From a checkpoint of a small transformer trained on Wikipedia.
Size: 5 heads of 32, MLP 640 GELU, vocabulary 1024, 3.11M parameters.
Architecture: LayerNorm before each block, rotary positions, biases, attention and MLP in parallel.
Training: a variant of Muon for these matrices, 161M tokens, 4926 steps.
Each number is 500 + 40 x the weight over its row's rms, rounded and kept within 0 to 999. Layers, rows and columns count from 0. Numbers have three digits each. The size before them is the row's rms in percent of the matrix's.

# layer 6 attention query, 160x160, rms 0.0657, rows 122-127, columns 0-159
109:562539467551507433549562504508497519494468558435478411563549565509561470558437507568486501480446461493452485573510487468493444469505512459531454481506506456453457482506509478488465484484470517486540493461549458511511473474488526449513544483527549498510505528525493524464463530553480499510496523467467556637504416448541560490482402517545514544466533531478531436480428555534525552394509495505519441477463539516532533493569500484510500526523548540516520580559518489541464423462472531
111:546494526542469509610533502526463517509500463417430506497493482554528553488491432482549495402535456578513480497477459522511566489498458515454522539521456533472484523496567469490506552471594497440590529488502414549488486464503509486530485455467543482483501480449507510539482452504472525523500458461496446533523538524440487476495570466586553497540484478588467551478465511441453537488547466441476451507570462520471517501559448447524577468517502460503453439502410529528543495462496449
115:483437475466495474510412465514493540514455509468500491566498430517564467498545500547501574538470456500519492464458535509496474476490583449429470572491522514489468464483479460484562445500523511583518430534495500481474507483435490387469583548502496483552522479468428473475546519494542528496561533533546460552510503495506454534547505522460509480510475451436546588525483510427538590514523510498458558442593537586463492530537546510468534575466504442523470488475460508455516516498448506
113:509469518514467457488489531499549472497458439554446578553444431529511419504403439513471498525460495481550464541524492560496407527511551439548551538477487507465559435508579449538481544493510495500525493506506485417524454490481527572519459504482466494458486557451498503506496563530505501409510491594467483497463536454460476580530468509575449538442472519525527508508483477475513568596509526485535539475498448443474481474580502467470497565506492578455531525561489464518487469510526513
108:533526527445533458499524487525449542457433401470436445435503451487503401550480555482429488500498524548540470523493533502518543512512490499539490485562504574539464480507529515542580486484523491508516559484476550450470550533523449477542478504497498480541525490519523532495547516533423580522528473457477477478498472458530480541546528509501530468433481483513601466499490468553523477475390458499514457496482520482466544461442625455496570543538506551542415518430465462509433482537495510
110:557448532520448501467444420489491465423481472529423515554491401444418490495599569506496438488487499521529481546564485454492515532509497553545564508558488474498505460524559497506486454448503516491532532484495504498533554496523533498425471482508454503513506481504539417487508528443489475500519455453492506488507552452495507549390529533487555487491492597530524488561426553503555491504516552430525459453519513520492547523549557568458436498484517451471404532521522483554507491501432491
# layer 6 attention key, 160x160, rms 0.0673, rows 122-127, columns 0-159
107:524582458461487439507497460504489493549486461543444396527549419519590435506466508590510474480485458504503464492536513458503492465550412542508520512484473503489495534510482497516425565423433522466517491523612478556462488487518472499572401519510550476560439486556507534541523525568498452472476453529525483552546536514463471510466488423545483456482468471471552493486480553522460481518518525546512546482468472527515587556476497508539532493581489507489458491529485480526508458585468478
106:509464486524466519468500467535537489492526460540408493523521541453499496464565479555507432548501536470429513531506486523457489516555500507480420502469500455565448536523586414500503430433552446476479453567521454547484479509518533479514531444528550510519603553492566481557504482562535402504463498438532399551438512498478525603537551518531456530485517519480552461482508522465477527505531541430524496509498509525485450497488522459470585449521498542537514445506475512521503536440457526
112:570523517406469453523435506537458484494482559547525452459489432424474535534497554472476628435450500539508485471542509465501498555506550480489499481482477452509521469480489483475471432580540453521505439482542526520522507517520501514493527484489476519448543481562497469563603505546435465556478570562487510579517529534456548531453538503454526454488489530474463485528471604479479489556538501522454445435550496457521506533526451509430504490502539475482549477566483470435527499472459558
112:559455537482472472546435465527480509438517536564514474536557405503411475454519486483542512532498516456548528518481515497536468495450556403477577531506510457435498501456498460522476596529546433568449514516569510561539547433528457447516512481511536539460473542480493468481459511545501501497496428588460482457484546410426549529524495531516423499445472413488518512448539501503479504473474459442460544532453529504470458505528468567516473536572517528528522475535520477515503513534520480
110:585503515515553493493441511514497521439530522458458487460569539489558480509475525428541514509479526476500520523482522541453458528497505493515511577511535572612467463463488527528493533467589496494484421484481551471491453557523523543470453528454469520565506424509417449530490483484384558448422445489449396509454519518397493480485481537524527520540523454550536511529454562544581512513491455507483509491503529541481511542507447493505550500508546545524515447537499501497481479500588509
112:563487460512495413530452441534461404488514462496550480541479529432520453530540489441479447555585492528505530527522432471480531477493431549521548576483484469478473480465518483576533413503487448506494527488447525476466530527501577457552486479541477462460413550491433480477547517450522459498511432458505535502558557495542490543461484552544507483481540548489454517551461526579481512539500508496470487503465514467516501458504460472488442573574468458602538459543500466474498564551506500
# layer 6 attention value, 160x160, rms 0.083, rows 96-110, columns 0-159
115:484493590451429506486452437505504499519564558476627463478542543506458480501523434515546543508473582478521602448460420491466556527550547604515479478480495474469447549513468521444501509452542532504512582452449518497538522534489463410456515490518504559512455577527577463549490491472500483524504489488476490495503473573407468429496458465557500490495569426475471486508516495495511524510477571541455464468488468514459528525456446505530538486549484512509477514526498489529485471474524506
111:509471443479528502546454495411534496553512408382575529536464502417507522488501464481453477488553495483467508512486499514492519523486499425419551467474492501534570545479519449476535509477478527492505526460519487575452497524540459551501422550517443501542516503466444475424531528520428483523555525535529558502478508453517520532549565519449431481512523498427542513508469558442454507528478543443519447574555537518466518488477479508550554518499551517465421509490520437527529444498568568
111:560574489474543401409522555476439524477465494600503506492549511510427468544493503419573504488514448521503492517440512502438558587520559477571533484452474513465420563481505449444542509442490550515503458555441522466494517519550500515502512425529510527496451468502518465540488547531522475512540531542469490476485510523587533514542517485467445459495553480550530551503452543521534431540452501483517439509514491453492452495498522501535534556479410520446479485458455496511506404523513498
112:387563413560490527577506494530504477491511528508483533515553520540530509522481504547485472508512522467479501571519517479564488557404496559489504399470505511509513511452491473504539505496476531530548456493525555505501482531430554416517571509506468535471414499532450454496526398504491435489524512503521509473420462457518495505519510553497461487606477441575503529505492538550466516464424523496422426524501507523463532565486408535514548496532479510437513472481512522472496486554461455
113:445458496471568494467468484549509496471500497541483441432511522471502429566506528425496552546575527520483534485561525431476512438491526536426479514556492502442482496447505529497486462488433581513471576527518421553491505543479518544520573507534545471434493523527439492573416475486499508558554498493500519469489464546418535533445542475542465518555469457489573470432508555526499489487534392482497471496472574443549542494501551496540524460456505477490459479516463548485541497538563488
111:457474572487513461531488570537611482587463538486460543547478521461525527507458500464458437484516526481419508545456511469471484530538530489543554504511487619481518514469535492543456528481520515542536515494464515518483506474453434466540480527456484478456490466554533435600556464559503479542551513411527422490574467573464511495467523473470475503506490536473499505419524532507547498544469444467478536558445419472475508514551434496564470556462498422498494467498492495488543490522528552
111:542424478516545455543487482498566469502544513500492521487508569513554475438556435501475580518533532472499527529461533508454481466480442480492499533579475463537538417452415522536482511545501473512507546488568487489468496499566472462520493489541528459476509499521492482542455558520504481437437555535508504502542474522538500468530560543534486496555571446500430491521505426490463472559570499442384486517535513474507501465513495479493610541486515449482492600408494520506443410497537507
110:512415489551509532546477528590499519538499507507460548550478461443452454472440468460505471486546534484499562433516476521511440527519517485505481491482489569470577499565498535435557483532443550448485468536483407476445529527539506459484515493485530584504474490528562536477457549521481532458515484484549528534496500438460556457437535505470471492526449482570482534600533557555546437529469542519456567431462481426487570474512513491500551451474442449541494467550444455471487500528525521
111:455491501465531538528453485521460474535541511523541549491457457586522555464515505465505494509474452539470522447488482491505483475489515524504460490545445403450471543507483510532577530511493464490500490583470469396456518462474457513466461466444515455497430444504479487538442496541534481428592489435546479533492507594479510527514504546517520597535565532439544487584544451463483417476524500485504474588502519512465553556618528517493487502557504506533462482525541451481465464528469515
110:487523548515505470519587556490546485536479497516527521503518461490422519578419475474507479553481552505532464535459477459556437498460478524485454472515500417488449492468527548498530454574492554564462479453522517517508505514479505403401450441516486461483505455495527598464506499491510520474475558503469474604518489524479512486476450452526451510459542556503525498550534522522484453541493494414524517499521519471481506556532395392490566577517519527510445500524507538474491468500598501
108:537495482504508481481457488508539519538533473524537466479568549464503429525511477475527471589508442461464506516509535420512518458516480498469429542442538500478520529556489469566496499533519521541500487499476446542516525530523453571500559494447448465364450438459436439512474445512458515500536566545417551513502451497529435513457494487459463515476503479498552463557551473509461554510513552593493500432535466592438506492535538445543518592496517454534537537529529508441536475491466489
106:450517477529489459467448495553572484522474478534521447469469549582451460588549417484460503504463441500493514529532444493493510520473458466468544540504428523489512459541488487457448514501498540453519531499518516498471492495500520554463472382575522458557401485507494525522514443491483549511516484538583474491457532518526524473526491566562448529558499447483493494599539478459553549491580453520545543504491425490493526495490400494427475505503588542504527438521440518511528526539510517
108:514550462436545529494554417521488483534579421540472546430497501506512414467518493547486492500504475464568566492532523520512506584519527527531454506406503570553500465491476520533492502540470537633517507460450513515512520512561472505455439494498495508505498585482547502516517416490492533424602444560504456520466466464487466470451544486486484509509489565454482489439486438469475465514503476490509477485505517466454469500556470529517529479569468522484588540456449515434567463487502472
112:564541486446524488475496489483506467448542549505459532542524516518528487443473428532439416517454547524562516523477578494522547544527496485461415482550430571486507480547473511458512484574520553484438553482466507497535512412545482531452499479464505476467448566528554456436508502421447456533497519480466508524522544503437545522488532514530500508457495491554551551479504547535544533583509475439491555430541454545480458501542527515487458447521562476416459569464510499413470493551502506
109:501563468538565516480554486538543485458460407475467509547540473454495564434500550449535552463565486506482559499503469464495580504522512525518485474604443519476475484507450485478449466536509536415537577508543499533419475551465502550520504389504495525528471456496507556537548531511527547514510523522433438550440512513469490558553484553472508483428505465467451481504456443544447534512503526496511480462487481510433463494548418521510513547530485411548516569475563453486507483515498468
# layer 6 attention output (transposed), 160x160, rms 0.0718, rows 96-109, columns 0-159
107:529555511532541435500565518475490461484427455515545509513490502509513442489537503523524545503509456553511434546533466490473583552442501534507508560507466513489533459425488447516509489544397503499540510523515469544500464571467533539565449564466460464542527545463437623425479527522518488526484544466506538532520469524530524535542512531466465567423455550577464452442520475488491472498440569534488529492491483434433582495517489500457481499486456474470494505519503423397519479507496461
104:503473489445503507443485483638567571513576456559448505471546495525481495484560479602525517487550443556459506478540512500572497454571521493515456478560492462536506435456462519459509504439498463530526510474471514497513505436481454430448509541570519480455486443466452557557538508451531501509484435460495554518485507439530471529497508500580520515478499545462416464461555471532503453532534507504513481502545496509545497498478497514522489448491416475519557524527543530525470526521394421
099:477484573519487503489516469465531496478523577440495526527465522468526508477515508592527565484511431518459479553522446531508519508510452394508459468558521561583544514592460496525404411525490431497545522506531532497546468485525506425541485469462552528522443505501463450446487496527464442446473518515523603544468520509455576438505498497523477558509444584508508467510485462461471500513486589497518543473486455554538516537462494493450397488535505504467489438472494550508477499513482533
104:545532496540417400534537474472530531487487524487477484555534459468468495507506500488500508438518476483507518476448483449451546359536496484570496515587522446447526477542474493459536463492545493434510510495404545549491575550467475530523496506475573466515467513500453484510533472558548542506533438486574552462528516509476498512459461420495523501433481461536459491491523502415557480488502530532541583505561486518520487473554533573526518537554521500517528529451457393525456458511479517
108:492582435473489450466506478505522435500588437471511565503481468532543538516474490499444538565423470463528469559438470518559517469498490512548525438445476488480498432551523488455563506466540475509539521465503490540513510474453534459467535467428495531546529438533477509517581481507515548479470475485521512483578534557508515511508437488465488558511539493506483480574502509512503469451467499570496515535427463503478548436527470525552441491417528534614478460439463548457529488544463604
106:585428393524440459484491498495460499455526566514574439498483460449493499456546451522549450577475454544455450498483488465581492538527578504541534493498493492479454574564459450480552461542521503547451441491519440573574551492507507506463536481558587488445486558550501506535521481483451455476512481545488479497481516491527502489490472577485484571495518476568457466472478487507496497538504528464541467544496493503525571504515463426498488430476519480466454523509550463446502494569438561
105:469482524493553496492539503588489517501506439486466434455551436500514497498497525532481518520499430521541496534537547536570566439511465524554508476476555449486556570451525492399576464553510477527448407501491505481484529564468561507518479493456451558450454505462541494448527488473501460544521489501478488472443554461518478496503495526465569514518467463530523532468460417562456477504450469526556545456439506594463417482519504504537433490471515582517515447522577515496553530461535452
105:550529454500498535458450530463441503499536510573551466436432485490434526448552489527478458412450512533464438515446511524499570469573467436512436502503471557451507451479531482551489483471473499487531460512512530533507513475505504511484457491489506475453511505527488594493561474508516593447513510548537481461474544539508495424531519512488483471477551471492546490484529506400441510496515440557448511500407562590565439588466536498494486557456548543500536507565525490554551534520504463
106:480501497489502475497515559552424496439527445470537450439523407471489413483510528519476445496479569587499492488481487571416522557511608551548548478561489557485523457470475466530423506522586553498481446483516489550535540475544478419555541518477436498532428496467541479487551493551479515550465490499464498448545501472474493512540484487584449478489470530528485497492506547585483522482528433566471516446468476505477483496490539508458479498540447537475496488515477522441516555449526571
101:514487546514534526461493492517503481521472490496509415516444507426557513456486449470516481447519449467493462492449518487446553540510524450543633526489487509511578477536488565504450530511509574555524584495483467500532486474497485521539493471497521498520342504447471460605479508469528546524526499501505520454554477438504531521488515542429462486451521439495455493432517491495463496572482528528533513427448458592464540531525522527472462443452484522554484518556529530494443557516543505
097:498486522522529487474515526440443478452467512476519523534477467522512569470451563527499539532543548505488426496521494528542460525484546584509523575422532436483559494457490473476501446486511558507560462595485520489529464537512469497451501491419590503551530493436470488500577480545493592509465373513554472505490466442501563491496468550514580553461416464497453503478488477499517460544526430475527487492479498489516464563512445532507501424497479526511482470534402564547501477499506490
101:472525468473505530473489526470451528598480528511507527463427426505529545531414445502483490505526475453538456516501577523572573501515496468524451488480541502418567484495545526560462495499509514525489477469468457514507509483515488455511491581527435532547581445546513531495466525491567449525452452505495539525506432609543453544463417491494515538451538429514476529460485514533483480540509444469558483460492485471556564503448603484508512436531481476463447529482500457495470582459494552
105:514464497540495509510474438492522497410489514541455481551507485466529527475549501492539471467463536463449451522517535484609526530482514496447530524469451455511487487469557367475458457456516462477483456475466545484556490509484506503566559466535482479583585489511518469520499589507432461557409476537549496482521517545535554530559579411415531496485539468429524459483452503538505494487480547552527518471544527492535462543446477447513545513543492491548530475554506468500494539462427521
105:476499532583485546522515468538509518503558508545531505538455524453514503544531452502462516396474515428449444481486401468505531476479526522571543502480574504465437511435466481539502482459465463486473412533556415509498558539477488543517489487492541486463468466470501461470523567529436510498472515457480562569455508509510478580447547522496518605485574457478524521500474450571480534457582477540497488536445464530556529499484524507542531564437437514480477430556483520461504476508542485